{
  "d_model": 448,
  "d_mlp": 1792,
  "vocab_size": 8192,
  "norm_place": "pre",
  "attn_scale": 0.125,
  "optimizer": "soap_variant",
  "warmup_steps": 200,
  "decay_fraction": 1.0,
  "steps": 4415
}
Each number is 500 + 50 x the weight over its row's rms, rounded and kept within 0 to 999. Layers, rows and columns count from 0. Numbers have three digits each. The size before them is the row's rms in percent of the matrix's.

# layer 2 attention key, 448x448, rms 0.0289, rows 414-447, columns 160-191
088:551564583501469403525515539472490601461486429512412459487518587554445513445518490537478443541614
100:488407534552468495473519462453486481473463513449586566521545604522544484538467518533498547435489
081:475684554449592484447527482516507495528483587438525563525534603506486541541511547547564559529431
109:590553540409520489463393474438447489485431489551523487560474544537539538512492447461565475593465
090:538443505550529586552502517487471554471518500638508508489530511534465499534514583526411465541567
088:628469441525412520547493535443501485440526567437565497503517585543482531535451435526504471453569
088:468518444463484472502465519505500487457487502625467446486575526519549500558517478505507482540541
087:453402540480466513569516548443478552580545483534540471453453466500519379443507416534473531609441
081:473499533617557567496426508482483478512526506506482521484518475413473439441525530578527418492505
087:487411497564445601429476525538413427486519472508463343521635549500487429546535433443488538548459
083:477528533480475496505588582495483486540452521525543525530425511443451513490569569475424435563545
079:470599518459479524448491502551472423470523474497499463519544515496513538471564455413534452538526
095:503510500496452532547544576456499497449442513519466459500474536502374413482457568606475562472478
093:495557531473522527571550509467542555503649467450511423599528524525486391448548482424593457577353
082:423484472448579465554545576499468475429512546508495509517430462475458526480428498494547503474492
086:541535382481564436441431576464599496516549502442543486507424544536476499522463515540462508521554
086:500426476503488403556513574476530603531511447554562649519512514466542513435566562505555499568568
088:485482551516579474442463561564482569454475536504552556524499399432405567451503529515509506454555
092:505478502488474492548495466554519489420536513526445507471503497502413429491433426514563487484461
086:462543491485424512625482450431508501496485470480486583536520515496409423462515485472423512530397
087:520460578543517480501500529572538591541476489439543483465425429481432476520464474499522484440536
089:536509465490407502595540506451518424481568526465449521550370601495507489522544586476474591514448
085:548496532549453542491538442626584503617571538487492515463523488516442516532620523518569559557564
084:488529511565479498520557540467535590448603514489455482551487486465524457449509531416453599546449
088:404439534544490528502571477480474511423505515427477427549418459581582517355509492500570552523473
090:495559455498498552420584530422473505464410469514518422419513401559538529524481509601542545518486
083:436459547452508512477456561565518424512458497475430436518548516521590559527389475463493423473543
087:529499517492520465557499483525499500456452510505469567560514526512540581408471468522468465549520
094:425489482467572512538350646499570523457457467499557591502482476453469464480499323438489525578482
090:504470450459560535489464491529519491498404562573485544469382417563483523505553519476499603553514
086:462523503519495470466552520406532481484538548486526441575395564472515498438444312547493537507457
093:519555454508497617411452437500483484497480481528563544490385533553512518539558461464457426533500
089:541528415592379500516468456437463479464505551582522421465485514553499515519486546539534467455457
090:516476534467519557482548576423489514530568490460545513480479477570510513448525470420503500452447